python train.py --num_hidden_layers=8 --hidden_size=256 --num_attention_heads=2 --num_key_value_heads=2 --head_dim=128 --intermediate_size=1344 --vocab_size=8192 --hidden_act="geglu" --norm="rmsnorm" --norm_place="pre" --norm_eps=1e-06 --positions="rope" --rope_theta=10000.0 --rope_fraction=1.0 --qk_norm=false --attn_scale=0.0884 --bias="none" --tie_word_embeddings=true --parallel_block=false --init="normal" --init_std_qkv=0.0343 --init_std_o=0.0343 --init_std_up=0.0343 --init_std_down=0.0 --optimizer="soap_variant" --learning_rate=0.00387 --beta1=0.95 --beta2=0.99 --weight_decay=0.28 --lr_head=0.00994 --max_grad_norm=1.0 --warmup_steps=200 --schedule="cos" --final_lr_fraction=0.03 --batch_tokens=[131072, 262144, 524288] --max_seq_len=512 --doc_mask=true --train_tokens=715500000 --max_steps=2319 --dataset="wikipedia_en"
Each number is 50 + 15 x the weight over its row's rms, rounded and kept within 0 to 99. Layers, rows and columns count from 0. The size before them is the row's rms in percent of the matrix's.

# layer 4 MLP gate, 1344x256, rms 0.0736, rows 1121-1129, columns 0-255
103:43 27 67 51 63 48 51 63 53 48 54 68 39 43 56 49 77 53 60 37 17 59 67 53 75 48 46 62 58 40 55 79 42 45 26 51 46 78 28 67 62 71 54 54 31 59 59 45 41 37 39 59 32 37 58 63 49 39 80 46 50 56 74 39 45 37 47 71 51 52 73 34 52 44 48 64 39 88 34 52 39 77 58 68 24 39 60 71 53 56 45 61 42 54 57 61 65 51 66 67 45 44 45 43 21 42 39 46 52 18 46 72 15 49 34 33 19 26 47 38 52 45 43 47 90 17 65 64 64 62 36 57 49 43 66 26 42 52 47 64 38 31 24 60 52 28 32 69 19 44 79 31 44 49 34 61 29 53 42 68 48 50 54 70 30 55 49 38 37 62 57 50 65 40 27 53 53 69 53 56 49 62 67 43 48 23 69 73 57 40 41 64 72 36 23 44 55 55 51 44 01 35 38 47 38 45 29 46 39 48 53 36 51 62 61 47 42 41 14 55 30 81 45 85 68 58 61 45 54 65 70 48 41 40 45 39 38 58 30 54 45 47 41 48 55 57 49 68 51 75 28 21 16 40 36 51
098:41 74 32 48 63 79 44 43 54 40 51 59 68 70 43 21 52 79 56 67 61 59 47 54 40 49 58 47 41 53 55 37 98 31 46 53 48 25 38 43 23 50 45 55 48 67 60 37 51 18 75 35 88 47 39 36 48 58 56 47 46 34 45 49 37 43 44 36 35 60 62 33 54 44 65 45 81 56 89 57 38 59 34 21 52 41 41 22 68 43 77 67 42 36 50 22 51 40 92 55 49 66 48 32 52 58 64 35 53 49 42 45 63 55 33 37 70 82 55 58 48 40 40 44 65 53 53 60 54 41 61 48 29 42 54 66 67 76 66 17 58 55 71 35 56 61 49 27 45 65 40 59 57 36 45 21 42 63 22 32 54 62 67 12 70 24 58 13 73 51 39 63 58 61 39 54 53 49 49 66 58 64 63 57 54 77 69 42 43 29 68 44 27 69 61 27 24 59 52 55 55 38 59 42 53 56 56 63 59 47 36 41 45 40 34 43 38 43 56 52 47 34 41 30 20 73 68 89 32 37 55 46 40 56 23 49 54 37 70 44 40 62 51 40 43 42 44 26 52 36 47 54 76 51 32 58
098:47 48 35 59 34 50 78 62 40 50 72 27 64 47 61 47 41 36 57 20 40 49 47 62 34 52 38 57 43 19 46 55 41 38 68 55 47 37 84 77 45 72 41 68 25 48 24 67 59 46 54 29 52 51 62 36 41 08 65 71 47 30 22 10 41 54 62 60 63 41 50 40 48 28 67 63 48 47 38 55 43 67 49 33 50 18 66 48 67 63 33 43 41 40 60 49 49 37 66 63 47 35 42 18 60 40 32 54 39 47 31 37 60 38 70 44 77 39 71 30 56 22 30 48 49 65 43 46 28 54 47 40 74 30 59 51 54 62 31 47 45 49 44 31 63 42 65 30 67 50 25 41 68 45 91 64 59 48 63 53 52 43 52 65 74 56 60 52 38 59 85 35 42 51 36 38 57 38 51 49 28 24 69 61 45 73 48 72 45 61 20 62 60 36 25 48 47 34 35 47 55 17 80 35 64 34 66 27 39 42 61 26 47 40 47 75 66 46 31 73 50 45 61 60 59 60 53 52 28 10 57 70 67 66 41 67 44 24 39 58 55 54 41 45 36 47 52 50 68 51 81 39 50 43 46 61
107:40 26 66 51 52 25 53 39 43 56 43 30 17 69 82 69 41 53 22 66 35 56 47 59 69 44 56 34 68 32 16 33 64 26 53 48 42 50 45 82 51 66 53 74 41 79 72 44 46 40 47 39 39 20 29 28 55 18 56 72 75 39 38 61 43 50 52 49 60 42 85 77 25 33 63 56 33 66 38 48 44 29 60 57 37 42 47 58 49 69 45 60 46 52 44 46 52 31 47 37 61 34 33 64 48 31 63 52 61 19 39 35 59 60 92 67 41 50 43 53 37 47 65 54 26 26 82 63 56 67 70 54 39 66 25 49 46 39 68 55 52 49 29 23 60 70 41 32 72 66 30 47 55 58 45 60 29 57 60 86 40 60 52 48 60 40 58 66 48 25 46 58 41 43 58 35 43 18 34 35 52 35 63 43 50 25 46 35 69 60 61 41 73 38 52 70 32 62 43 51 41 33 40 59 43 22 61 39 33 51 73 50 63 43 32 34 67 71 49 28 48 66 49 48 27 62 58 72 53 60 54 61 62 41 32 50 42 48 45 59 45 42 28 56 50 71 63 50 68 46 69 42 76 18 51 66
098:82 46 68 41 58 44 49 55 60 33 50 57 31 73 63 52 61 47 59 53 44 57 45 58 52 26 58 09 32 42 38 69 37 42 48 23 23 29 56 44 48 65 55 52 48 31 41 59 53 45 66 52 10 62 27 42 34 42 48 49 45 65 29 48 33 33 36 59 63 58 21 53 54 59 54 49 62 44 46 53 40 59 38 62 43 51 58 72 55 19 52 49 78 48 46 09 27 43 35 63 91 37 56 63 53 27 54 48 58 39 53 80 60 55 55 54 64 32 49 49 33 37 32 57 63 52 57 42 68 70 82 60 64 53 54 43 41 76 29 73 32 44 32 47 51 56 46 90 20 55 61 62 39 74 38 42 48 43 87 56 48 45 40 66 31 33 71 64 60 30 43 46 66 58 61 80 82 60 43 57 37 35 55 68 49 65 43 32 88 63 47 59 65 49 41 27 31 40 81 58 48 57 76 64 42 49 45 58 49 59 47 44 54 65 50 42 69 67 39 62 47 61 33 65 22 33 37 61 38 51 29 25 33 41 35 45 75 34 58 71 27 46 58 38 64 58 56 57 49 42 79 40 78 50 49 24
102:70 54 62 55 30 26 64 44 30 26 58 23 26 67 66 25 61 42 59 42 68 44 38 49 69 31 54 63 37 44 71 55 45 29 57 18 55 39 72 72 52 63 18 53 32 36 40 50 67 58 51 32 53 53 53 38 74 63 70 68 46 44 52 47 56 73 31 45 58 20 50 42 27 27 42 60 57 54 57 48 41 71 61 45 59 48 64 84 61 58 39 47 83 47 63 45 43 53 44 63 55 77 49 65 37 59 56 38 57 38 42 62 59 54 51 67 54 52 58 37 42 54 45 38 49 29 43 45 50 32 58 58 66 53 45 58 37 43 37 59 23 58 54 69 44 68 60 27 41 65 52 82 30 42 33 67 29 62 48 51 74 64 42 64 48 55 35 23 33 33 18 49 61 74 32 48 78 46 27 46 64 32 51 30 56 25 34 70 43 46 37 51 24 90 32 34 55 61 33 62 51 76 52 80 52 19 56 76 40 47 36 35 56 47 36 54 39 45 65 34 75 20 67 52 17 56 46 67 41 67 43 63 44 59 66 50 43 62 45 55 40 52 23 39 86 53 49 55 51 08 74 61 48 36 51 45
103:42 40 73 35 65 52 59 73 42 78 50 32 24 58 11 57 60 52 43 31 66 47 49 49 60 47 25 46 67 39 45 56 23 54 34 65 62 29 48 76 51 44 42 34 38 53 68 67 59 28 82 38 83 31 65 58 23 51 39 61 37 17 49 63 34 58 63 56 44 52 33 50 45 36 58 44 25 51 36 27 77 42 42 46 65 34 66 52 55 66 45 31 47 70 73 43 50 47 39 46 80 51 65 80 66 58 61 49 35 50 47 41 52 59 55 41 36 42 18 69 61 73 53 78 55 75 39 48 31 64 40 64 83 72 49 36 43 45 38 55 44 63 42 23 46 47 64 50 66 40 47 39 50 34 52 49 62 80 36 60 24 27 44 51 27 48 55 34 46 53 46 41 56 52 41 66 55 66 25 49 24 64 50 67 75 50 78 54 69 41 25 45 26 75 22 52 70 35 54 48 47 69 35 40 49 50 32 50 33 35 46 25 48 48 36 30 35 51 56 59 59 34 51 59 44 37 30 35 20 50 80 38 52 51 32 46 51 85 38 36 43 68 51 68 58 61 65 34 28 70 35 39 63 83 42 56
107:75 26 39 67 43 32 33 47 32 65 84 58 59 25 37 50 41 33 76 94 59 47 52 46 49 51 56 31 63 50 51 75 48 43 54 35 58 47 67 53 63 46 45 59 55 57 51 45 64 82 67 59 67 58 62 76 45 47 67 46 44 33 26 63 39 36 56 63 82 31 64 59 72 41 62 84 44 46 39 52 14 51 41 46 64 31 53 32 37 41 79 40 34 46 61 56 71 65 63 41 60 51 34 60 45 25 72 74 56 23 58 43 59 38 72 54 24 36 66 65 65 42 41 46 58 49 56 57 63 39 32 66 50 59 26 61 35 29 65 62 78 12 65 41 09 61 74 75 42 36 65 69 39 55 45 59 63 41 78 65 67 50 23 40 77 36 34 33 57 47 34 53 56 33 64 34 68 50 42 42 40 48 58 44 53 71 40 60 56 49 49 30 50 61 23 42 55 36 46 56 41 58 67 52 65 41 75 58 57 65 19 46 71 70 64 49 44 48 49 37 68 55 35 55 34 61 61 50 61 46 39 70 53 30 68 50 58 28 47 62 45 79 48 41 73 75 48 49 63 66 54 20 56 75 56 50
088:42 27 42 25 39 37 34 23 21 73 49 59 52 60 28 60 35 37 48 45 41 58 66 18 46 29 38 69 81 14 75 52 68 70 60 42 25 54 73 35 53 75 51 55 32 33 41 35 47 90 60 23 59 32 59 32 47 37 69 70 37 65 53 39 41 51 71 48 58 33 47 60 33 47 46 43 63 30 48 72 36 32 61 47 45 46 58 53 51 55 53 63 59 63 68 69 43 53 69 43 61 57 43 50 51 31 27 39 40 07 66 55 37 65 41 76 53 56 42 28 46 46 25 72 23 45 28 57 31 46 47 07 52 50 50 41 47 30 83 42 35 35 40 47 70 62 40 41 73 44 43 66 71 60 50 28 32 50 28 62 57 63 48 27 32 67 60 40 25 28 55 56 41 42 25 37 44 44 38 66 51 31 58 51 22 37 65 41 38 32 55 66 49 40 49 59 42 51 31 61 39 40 26 35 59 54 57 37 70 64 66 65 40 46 70 37 54 20 70 27 33 42 49 37 34 54 55 49 48 57 61 56 47 18 45 37 45 42 56 37 49 76 62 39 48 57 69 42 42 61 55 65 20 71 42 70
# layer 4 MLP up, 1344x256, rms 0.0762, rows 1121-1129, columns 0-255
092:61 48 64 59 40 42 46 49 46 70 53 43 61 64 46 78 60 64 60 39 79 26 66 45 65 34 25 25 55 67 55 68 45 65 34 36 80 38 42 33 39 75 36 58 56 41 39 44 58 72 40 56 41 49 46 37 52 70 40 52 47 70 47 51 32 35 11 66 50 43 61 40 55 71 37 57 50 90 48 46 23 56 48 74 39 62 50 55 39 40 49 63 47 46 40 79 16 52 56 64 49 46 62 41 28 47 53 40 63 71 51 47 46 26 76 59 44 44 73 46 39 36 53 55 41 39 54 40 52 53 61 48 39 41 43 48 54 61 84 65 53 39 45 46 67 32 46 42 70 23 52 45 59 44 61 51 31 46 71 25 31 69 70 69 19 49 47 54 21 38 44 43 47 33 53 58 76 66 56 31 39 48 49 64 44 57 56 40 71 57 56 42 50 22 35 23 40 22 37 60 64 37 29 35 15 43 41 34 06 50 49 52 64 38 56 34 52 56 52 47 64 72 65 35 62 53 69 49 73 84 56 39 50 61 46 13 72 32 46 59 67 73 47 16 28 28 39 57 62 48 65 48 23 41 07 46
098:51 36 59 62 35 45 40 46 55 45 59 40 59 60 59 64 24 38 21 48 28 47 50 39 36 54 39 92 24 64 61 66 38 49 68 70 28 65 34 36 55 33 49 40 62 46 42 53 49 47 91 52 53 34 41 49 49 36 40 65 53 43 60 16 63 25 53 59 88 54 47 30 51 28 41 41 25 48 51 55 65 53 49 62 62 48 74 63 50 80 15 65 71 68 45 83 75 78 41 38 52 32 61 31 62 46 48 57 39 51 45 26 32 34 34 55 40 68 76 45 58 52 56 43 37 46 62 44 64 21 39 55 54 58 33 59 46 37 41 48 35 51 41 72 56 49 67 57 30 56 54 70 39 62 61 63 38 41 62 83 49 19 42 89 49 40 69 62 38 44 43 57 51 26 54 42 41 36 36 84 39 56 15 43 36 45 53 43 51 71 67 70 38 49 42 67 43 30 39 32 29 40 41 70 37 51 45 37 44 51 28 65 06 71 39 62 67 70 73 59 71 39 44 71 40 29 71 40 20 63 65 56 54 44 66 51 62 45 49 52 52 53 37 26 44 52 51 45 33 40 82 41 36 39 58 56
103:31 61 35 56 37 60 50 35 34 61 42 68 67 53 58 52 27 23 48 35 47 53 61 44 37 60 46 84 67 34 41 54 44 67 63 65 43 38 52 49 23 35 29 74 65 44 08 34 53 66 29 51 25 67 26 43 63 53 39 29 52 57 44 51 63 41 35 75 89 54 52 29 76 25 48 80 62 39 52 30 33 41 47 58 48 32 51 47 58 72 45 28 61 75 42 57 24 54 57 41 58 58 39 15 41 70 24 63 65 48 51 53 32 60 24 39 61 62 36 45 65 30 45 58 43 20 54 37 68 37 75 32 52 29 69 31 54 44 33 51 62 49 51 60 44 63 60 52 42 41 48 76 64 48 29 30 49 32 42 40 55 54 57 54 27 45 41 49 43 69 20 58 60 78 53 53 61 45 55 58 63 59 40 57 37 64 29 39 54 54 63 57 58 39 44 70 40 58 50 58 73 22 26 65 77 37 47 51 80 72 39 65 79 57 33 48 73 70 32 58 46 74 44 47 63 45 38 55 41 58 63 65 81 51 67 74 19 50 48 41 57 55 49 28 72 60 54 61 49 49 22 72 63 65 47 81
109:66 46 72 42 56 40 81 51 62 51 82 40 65 30 42 42 22 61 52 42 58 38 43 71 50 59 47 41 63 40 53 38 56 40 46 48 59 51 29 57 29 31 80 53 41 57 52 52 56 48 39 95 39 80 41 48 38 47 75 47 35 61 83 79 50 60 42 72 43 66 62 58 46 68 55 41 23 74 41 71 69 54 72 39 59 43 54 82 61 42 32 49 74 57 39 32 25 29 43 71 57 41 48 56 60 14 19 26 41 66 32 59 48 46 36 83 49 49 49 39 44 51 56 42 91 36 53 51 50 43 64 27 26 49 48 32 39 50 57 51 37 43 67 44 54 60 48 38 47 40 49 42 67 73 60 44 52 71 66 46 61 47 69 45 34 58 52 66 54 41 31 54 58 33 37 55 79 65 40 47 62 26 42 42 54 67 86 48 51 41 62 51 81 51 73 68 23 57 52 49 54 71 49 50 76 34 54 36 47 34 60 66 24 61 32 39 55 64 37 37 47 33 77 63 26 50 79 53 46 22 70 42 48 30 44 41 64 46 71 54 50 28 62 79 41 27 71 35 63 47 42 48 27 49 45 24
095:43 73 47 36 16 29 43 45 59 65 44 48 66 71 46 30 52 39 43 07 44 64 44 56 54 21 66 53 54 24 85 52 31 49 58 72 63 49 58 36 61 15 56 53 54 70 30 71 74 34 63 62 52 47 59 43 40 45 50 45 30 26 43 43 78 78 53 63 54 58 37 56 59 50 75 52 66 59 36 66 64 88 24 55 86 41 54 50 73 56 69 70 43 39 77 39 42 54 32 33 41 55 65 46 49 33 64 21 38 70 51 50 72 40 51 38 58 38 47 68 47 65 54 32 57 66 55 45 10 66 63 45 65 50 63 40 27 79 40 36 64 63 55 47 70 34 49 26 67 46 54 49 45 69 73 46 67 48 50 41 54 55 36 37 25 47 53 49 50 50 48 36 59 59 54 32 73 25 46 50 57 40 51 53 70 49 47 56 16 61 65 79 51 46 57 63 41 69 33 28 75 39 49 33 31 50 67 42 41 76 44 31 55 57 47 49 45 64 59 48 66 66 57 48 58 75 36 43 47 61 50 50 51 78 23 54 52 77 56 62 30 35 26 29 65 38 62 36 40 45 39 52 93 32 45 59
107:61 37 43 54 62 57 66 57 56 64 30 53 85 47 51 67 36 42 42 30 44 37 48 83 31 45 57 62 26 43 69 49 61 59 45 75 56 82 68 23 39 23 60 66 65 53 81 75 59 61 46 60 56 46 34 45 66 58 23 21 58 59 52 49 35 41 53 52 35 76 50 55 74 40 63 38 45 72 53 47 63 43 59 45 23 25 66 52 51 61 72 36 54 52 43 67 60 40 58 64 83 32 56 60 43 44 31 48 48 69 37 78 51 43 20 46 68 29 51 65 40 69 48 37 41 45 60 51 59 35 63 35 80 54 26 56 28 34 29 61 71 71 58 63 50 49 53 73 49 49 54 67 46 35 61 58 71 42 69 47 46 44 42 45 49 79 40 36 49 76 52 56 36 30 48 21 47 50 63 71 68 52 40 55 48 45 63 40 45 76 56 46 52 46 58 55 59 69 33 64 82 78 34 53 50 31 96 21 44 78 52 34 13 52 65 39 53 68 58 40 44 33 41 57 53 40 23 58 48 25 39 56 36 63 50 05 73 71 27 45 39 59 50 52 41 56 66 58 31 62 47 67 58 56 53 45
102:50 69 45 45 21 40 22 66 46 66 30 70 32 48 36 70 57 61 67 67 86 59 66 51 46 42 52 36 28 48 58 38 55 62 73 66 67 79 55 39 69 57 44 62 79 76 45 43 49 27 41 86 53 48 50 40 43 24 75 61 57 46 51 51 52 47 68 47 54 46 53 58 51 60 56 30 38 63 54 59 65 54 34 63 49 21 22 64 59 44 57 43 45 33 51 37 41 55 82 58 55 26 38 59 88 62 37 48 52 35 49 52 30 57 49 42 17 50 74 79 47 68 63 56 44 62 26 67 34 55 47 57 47 46 54 53 23 42 56 54 23 28 60 51 65 31 62 51 29 24 73 44 62 69 46 37 27 25 56 32 28 46 35 45 32 59 48 45 55 67 81 55 47 36 71 61 55 22 63 62 35 45 43 55 48 42 51 39 38 46 71 44 46 56 92 35 58 61 32 65 56 65 39 47 61 61 55 34 56 64 32 48 34 43 70 30 63 60 34 64 67 47 44 56 33 54 65 34 60 70 41 38 63 36 51 38 50 28 36 53 35 32 57 14 29 23 62 64 66 28 11 27 47 59 55 70
103:60 47 67 40 45 58 45 34 79 49 60 41 55 36 73 49 68 47 20 54 65 61 46 43 56 63 45 10 67 33 50 70 41 33 26 22 59 55 59 51 66 59 57 54 51 71 59 68 62 44 65 55 41 48 67 52 55 71 64 52 50 21 31 54 34 55 40 53 27 65 63 79 51 55 56 77 56 33 42 40 42 50 33 27 70 16 31 41 40 42 83 25 49 42 51 52 75 72 50 68 45 65 64 72 50 53 36 64 54 51 49 71 49 51 86 25 52 30 57 44 61 74 53 61 69 53 71 41 66 49 54 43 75 65 48 65 38 63 52 65 72 37 34 29 53 45 68 78 50 60 39 71 27 45 65 42 53 63 49 54 30 72 45 44 56 71 41 29 32 16 60 35 55 46 53 26 56 22 64 29 55 35 40 48 74 34 44 45 43 31 45 50 51 37 45 72 28 47 56 12 49 46 76 42 66 29 36 56 25 84 21 65 47 74 70 35 38 43 40 64 55 33 46 33 19 54 64 62 58 49 44 37 48 60 55 62 48 71 46 37 37 36 63 62 40 87 51 54 48 48 49 49 78 52 39 39
090:58 45 49 44 64 40 78 40 82 54 40 80 59 19 40 77 45 41 47 58 51 55 55 48 45 56 25 64 65 45 49 48 67 75 38 39 64 42 47 61 31 41 72 52 40 64 40 75 28 50 42 47 37 58 61 44 40 47 58 47 50 34 43 54 48 53 67 65 65 44 65 57 17 74 50 68 73 62 28 32 51 49 55 56 48 65 45 55 67 22 55 35 61 20 50 15 49 43 36 32 72 60 31 36 47 53 79 50 46 57 70 61 54 54 25 74 43 47 49 52 27 53 63 66 57 50 60 33 40 64 47 65 19 86 66 39 40 63 61 76 35 61 60 42 27 71 85 75 39 58 53 53 34 64 59 68 77 68 51 69 62 61 46 29 63 68 72 59 57 16 72 59 40 56 49 71 65 57 52 66 64 62 41 62 34 34 59 14 31 46 64 64 40 43 41 45 68 21 43 65 68 54 44 53 51 22 61 57 60 35 18 68 30 54 37 73 55 28 14 33 41 44 53 50 39 48 28 65 49 19 77 69 41 29 62 52 46 54 61 44 54 55 46 38 33 52 56 58 41 33 58 56 41 28 26 49
# layer 4 MLP down (transposed), 1344x256, rms 0.0662, rows 1121-1129, columns 0-255
095:79 56 30 45 41 68 56 52 63 43 59 24 40 51 44 40 72 41 78 40 42 60 24 54 31 37 69 85 41 34 48 55 70 41 66 47 41 56 45 47 75 29 35 40 20 70 48 47 43 55 63 27 69 40 62 49 39 39 38 43 41 64 79 60 56 37 50 47 29 60 43 26 39 28 52 32 47 34 46 33 66 40 54 55 18 42 51 49 78 66 59 71 16 51 44 56 53 51 54 64 37 62 32 46 63 55 54 48 57 37 40 72 58 62 25 34 42 37 57 33 68 77 54 25 39 37 56 36 57 47 44 57 58 60 57 39 60 30 80 49 60 62 42 44 42 50 57 43 57 36 87 87 50 65 52 62 70 66 73 41 46 26 49 43 41 43 48 50 70 66 62 54 57 69 48 54 14 72 52 68 39 70 45 54 57 55 51 47 55 55 30 29 44 69 33 33 27 74 69 63 49 40 59 49 48 57 20 23 99 38 51 67 44 45 55 55 24 35 84 59 50 47 42 56 51 62 53 28 29 31 37 63 36 48 44 34 17 45 52 72 48 26 49 61 57 37 57 52 70 43 68 48 72 45 45 20
092:43 63 52 27 48 59 48 49 62 55 61 60 59 72 46 55 48 61 43 70 63 26 56 42 49 46 81 49 58 36 86 32 58 44 48 26 51 47 57 58 50 42 58 41 52 53 28 51 60 50 52 81 63 68 31 38 39 86 85 40 35 37 54 64 54 50 09 51 46 46 39 63 33 74 58 55 29 45 43 54 25 47 17 70 55 47 38 35 59 29 65 47 66 47 43 73 22 47 60 75 32 69 44 69 68 36 51 36 45 33 35 15 37 36 49 54 91 53 62 38 60 59 30 53 76 36 22 69 36 64 49 18 35 40 73 45 52 64 61 16 72 53 40 32 51 43 39 35 66 36 35 55 55 41 54 31 46 76 32 36 39 51 71 37 39 36 39 35 40 64 43 66 53 45 46 29 48 63 87 25 25 35 54 52 64 49 59 65 46 59 58 47 42 50 37 56 61 52 37 19 36 47 46 39 36 31 51 45 49 21 49 45 66 55 33 60 38 62 48 32 71 71 61 27 46 67 44 50 46 52 60 55 76 82 51 43 43 49 54 43 71 63 52 48 76 18 35 31 34 43 42 67 73 29 49 50
108:43 35 46 73 39 47 45 62 58 53 81 58 58 84 66 60 56 52 68 46 30 62 47 38 37 11 57 39 66 60 68 57 36 45 25 67 74 47 28 31 56 31 47 56 28 60 38 70 38 40 30 81 55 36 50 59 43 59 31 25 52 43 65 54 30 53 62 43 40 58 53 36 30 58 63 62 53 65 25 64 69 44 58 72 62 48 46 56 31 57 59 52 61 55 58 39 58 54 44 27 75 40 60 72 55 21 44 76 39 14 56 78 47 72 40 57 64 39 35 45 46 55 67 78 20 67 34 51 67 47 57 19 78 60 37 28 59 30 52 67 36 51 45 71 50 48 56 63 41 86 37 72 68 64 70 34 53 55 40 41 57 49 60 55 41 43 46 49 43 64 41 45 25 40 50 41 68 44 60 36 27 46 41 63 47 26 71 26 61 45 95 52 41 52 55 57 33 26 46 58 75 44 45 57 61 63 55 66 68 55 40 47 50 70 39 25 57 53 59 29 40 31 31 27 29 64 45 62 60 56 26 55 52 63 32 60 46 63 74 65 59 35 69 54 40 53 55 67 52 71 78 71 42 28 22 72
114:34 69 57 38 35 49 58 22 85 60 58 43 33 87 62 65 30 28 47 37 48 44 66 66 64 43 56 56 42 24 45 74 70 29 53 66 58 42 73 53 28 44 76 49 65 56 32 66 51 47 41 76 66 44 73 89 74 40 47 69 71 47 60 44 34 46 41 45 26 43 69 64 79 27 19 60 36 45 57 40 60 60 37 38 48 33 68 46 62 45 44 68 24 66 58 41 61 59 36 60 43 46 07 63 25 34 51 58 54 61 68 79 30 45 14 41 67 53 62 47 45 39 45 41 57 42 45 48 55 59 44 46 50 39 47 40 52 24 35 50 33 29 41 60 46 34 40 56 48 74 68 43 37 31 38 41 30 32 39 42 70 32 50 39 34 53 55 24 38 53 61 33 60 67 40 42 61 49 49 40 53 68 51 83 36 53 62 47 60 35 47 36 45 71 44 56 49 60 67 38 37 54 19 42 45 36 14 68 45 47 57 55 56 50 54 56 47 78 38 38 40 36 39 49 48 62 49 35 71 21 23 66 50 46 40 62 70 32 46 88 18 46 63 38 55 38 63 75 51 50 57 34 49 32 71 27
098:61 59 73 60 78 70 42 65 02 76 37 38 57 43 76 57 30 61 50 69 40 44 37 72 45 49 51 52 51 47 48 55 50 41 47 45 32 84 33 38 54 60 51 46 69 94 57 38 52 45 27 61 56 61 51 61 25 51 70 16 24 38 44 44 12 65 53 66 39 34 57 62 36 71 54 73 58 50 32 20 29 37 65 49 53 45 32 74 52 41 37 60 47 73 57 57 79 40 46 49 32 22 45 74 47 75 58 63 64 81 52 43 24 54 44 39 53 62 29 50 49 46 70 51 41 09 35 45 65 57 48 55 62 43 41 50 61 20 45 41 43 67 71 52 36 40 40 44 45 64 51 58 46 40 42 61 41 35 48 72 72 49 42 52 64 34 33 41 28 63 60 50 59 33 69 50 48 62 35 54 52 56 50 42 23 32 52 53 42 61 68 21 37 75 65 35 39 57 58 54 66 27 53 55 26 46 46 32 33 54 45 56 44 52 22 68 63 48 29 59 30 48 61 61 28 56 72 53 78 22 60 87 31 10 51 52 75 43 45 45 42 43 48 53 53 65 45 62 56 76 46 55 32 56 59 47
110:67 65 32 44 41 58 54 35 41 52 78 30 30 57 90 61 27 52 77 32 21 45 21 42 78 78 63 47 58 49 49 48 64 30 51 42 56 62 34 62 40 42 48 45 35 53 64 63 42 82 28 57 64 34 52 50 59 71 34 28 28 48 21 31 68 56 47 25 63 60 36 49 28 66 39 29 39 30 21 40 53 68 70 40 60 44 98 83 57 26 63 76 60 64 39 46 54 51 52 50 50 37 24 54 46 58 67 68 59 45 31 77 28 49 34 42 70 71 64 58 50 59 44 76 67 48 52 46 65 49 70 50 56 58 22 55 43 50 35 58 57 37 30 39 71 61 66 57 42 64 38 45 48 36 50 36 47 52 63 43 24 52 51 48 40 41 37 34 22 63 54 60 51 48 47 21 24 49 64 27 55 23 82 70 42 42 43 40 28 57 42 53 65 38 63 34 47 39 36 45 65 63 16 57 72 62 70 37 47 61 65 35 50 32 46 38 59 61 36 46 39 48 53 35 51 46 33 41 57 20 24 27 78 54 70 43 35 64 51 58 48 57 53 44 41 60 63 46 13 39 49 44 41 36 54 55
093:42 39 42 33 46 66 50 47 71 51 65 58 36 35 78 28 50 66 51 50 32 38 81 51 52 61 37 61 61 57 62 42 29 42 36 64 31 76 58 66 26 30 50 60 16 42 52 55 51 53 48 54 45 81 42 64 39 34 57 80 29 68 63 51 63 87 67 41 41 39 29 43 65 51 47 58 59 39 61 46 33 19 48 25 60 52 48 61 52 44 54 29 42 38 50 40 73 48 41 61 39 47 44 63 34 60 31 48 65 69 59 66 50 58 75 79 40 55 41 36 43 34 48 47 65 37 62 48 41 41 37 41 45 40 66 39 39 67 52 53 79 37 38 55 29 49 68 64 53 73 55 59 42 34 67 65 52 84 54 72 64 43 57 77 43 48 55 44 53 45 37 41 29 82 42 67 57 54 65 42 62 51 45 46 41 36 23 41 49 46 59 48 49 50 20 83 25 65 41 54 44 37 79 42 59 46 66 57 51 50 52 45 51 75 29 71 35 48 25 00 36 27 71 06 35 63 41 51 25 50 44 54 45 67 22 37 35 68 66 65 61 54 71 78 49 46 50 61 34 66 61 78 40 40 22 39
098:43 53 44 55 92 69 54 70 32 71 77 49 61 63 26 47 46 59 52 41 53 55 42 46 62 61 41 76 35 70 31 58 46 54 54 46 55 66 43 41 41 46 46 56 37 54 60 45 68 76 74 29 30 71 43 57 70 22 39 45 44 47 63 57 51 40 50 40 50 58 09 26 28 43 45 33 41 45 46 37 62 61 62 58 79 51 80 73 44 50 24 51 60 48 54 30 50 60 78 40 51 39 47 51 47 29 42 25 41 28 40 51 87 46 63 44 45 48 40 69 47 28 60 59 44 53 53 67 39 84 57 53 78 67 75 45 39 65 55 63 49 45 27 50 37 51 46 48 37 28 28 61 55 29 38 48 41 46 70 54 45 52 51 49 49 26 52 40 41 64 22 37 55 34 43 42 36 49 60 72 68 07 70 36 27 90 43 63 58 65 45 59 64 50 57 20 66 29 39 53 33 55 47 69 43 57 58 54 61 41 40 59 46 30 42 66 66 52 80 45 35 73 37 51 91 18 36 72 79 59 47 29 38 64 47 74 59 43 19 61 64 30 47 43 17 37 47 46 52 39 64 59 43 35 57 61
092:57 64 30 45 28 45 21 42 49 43 70 34 42 72 54 37 61 50 79 51 29 59 45 35 35 47 77 44 29 59 59 54 66 46 51 62 35 68 50 19 71 41 40 66 47 27 60 49 81 69 56 57 61 39 55 36 47 64 72 61 58 37 55 27 63 47 32 59 47 40 29 40 44 23 56 32 42 31 54 70 53 44 43 55 34 53 40 62 41 62 43 31 49 53 41 64 28 60 75 27 39 49 37 47 51 38 40 49 51 46 35 43 54 31 83 42 71 67 43 17 65 31 47 43 63 39 29 76 49 43 51 07 51 51 45 47 37 46 61 49 46 76 27 38 59 52 14 39 53 61 50 51 78 59 75 53 45 41 28 39 55 54 63 59 39 48 35 45 54 51 50 57 48 42 50 09 39 37 74 64 53 39 33 10 53 36 65 43 78 67 48 36 48 76 57 68 54 78 44 60 49 26 63 45 68 81 20 47 52 84 64 86 42 63 64 49 32 48 75 31 68 47 55 48 44 49 50 22 64 82 42 56 56 38 33 63 28 44 59 56 48 60 31 54 68 29 65 45 51 65 47 27 34 67 42 39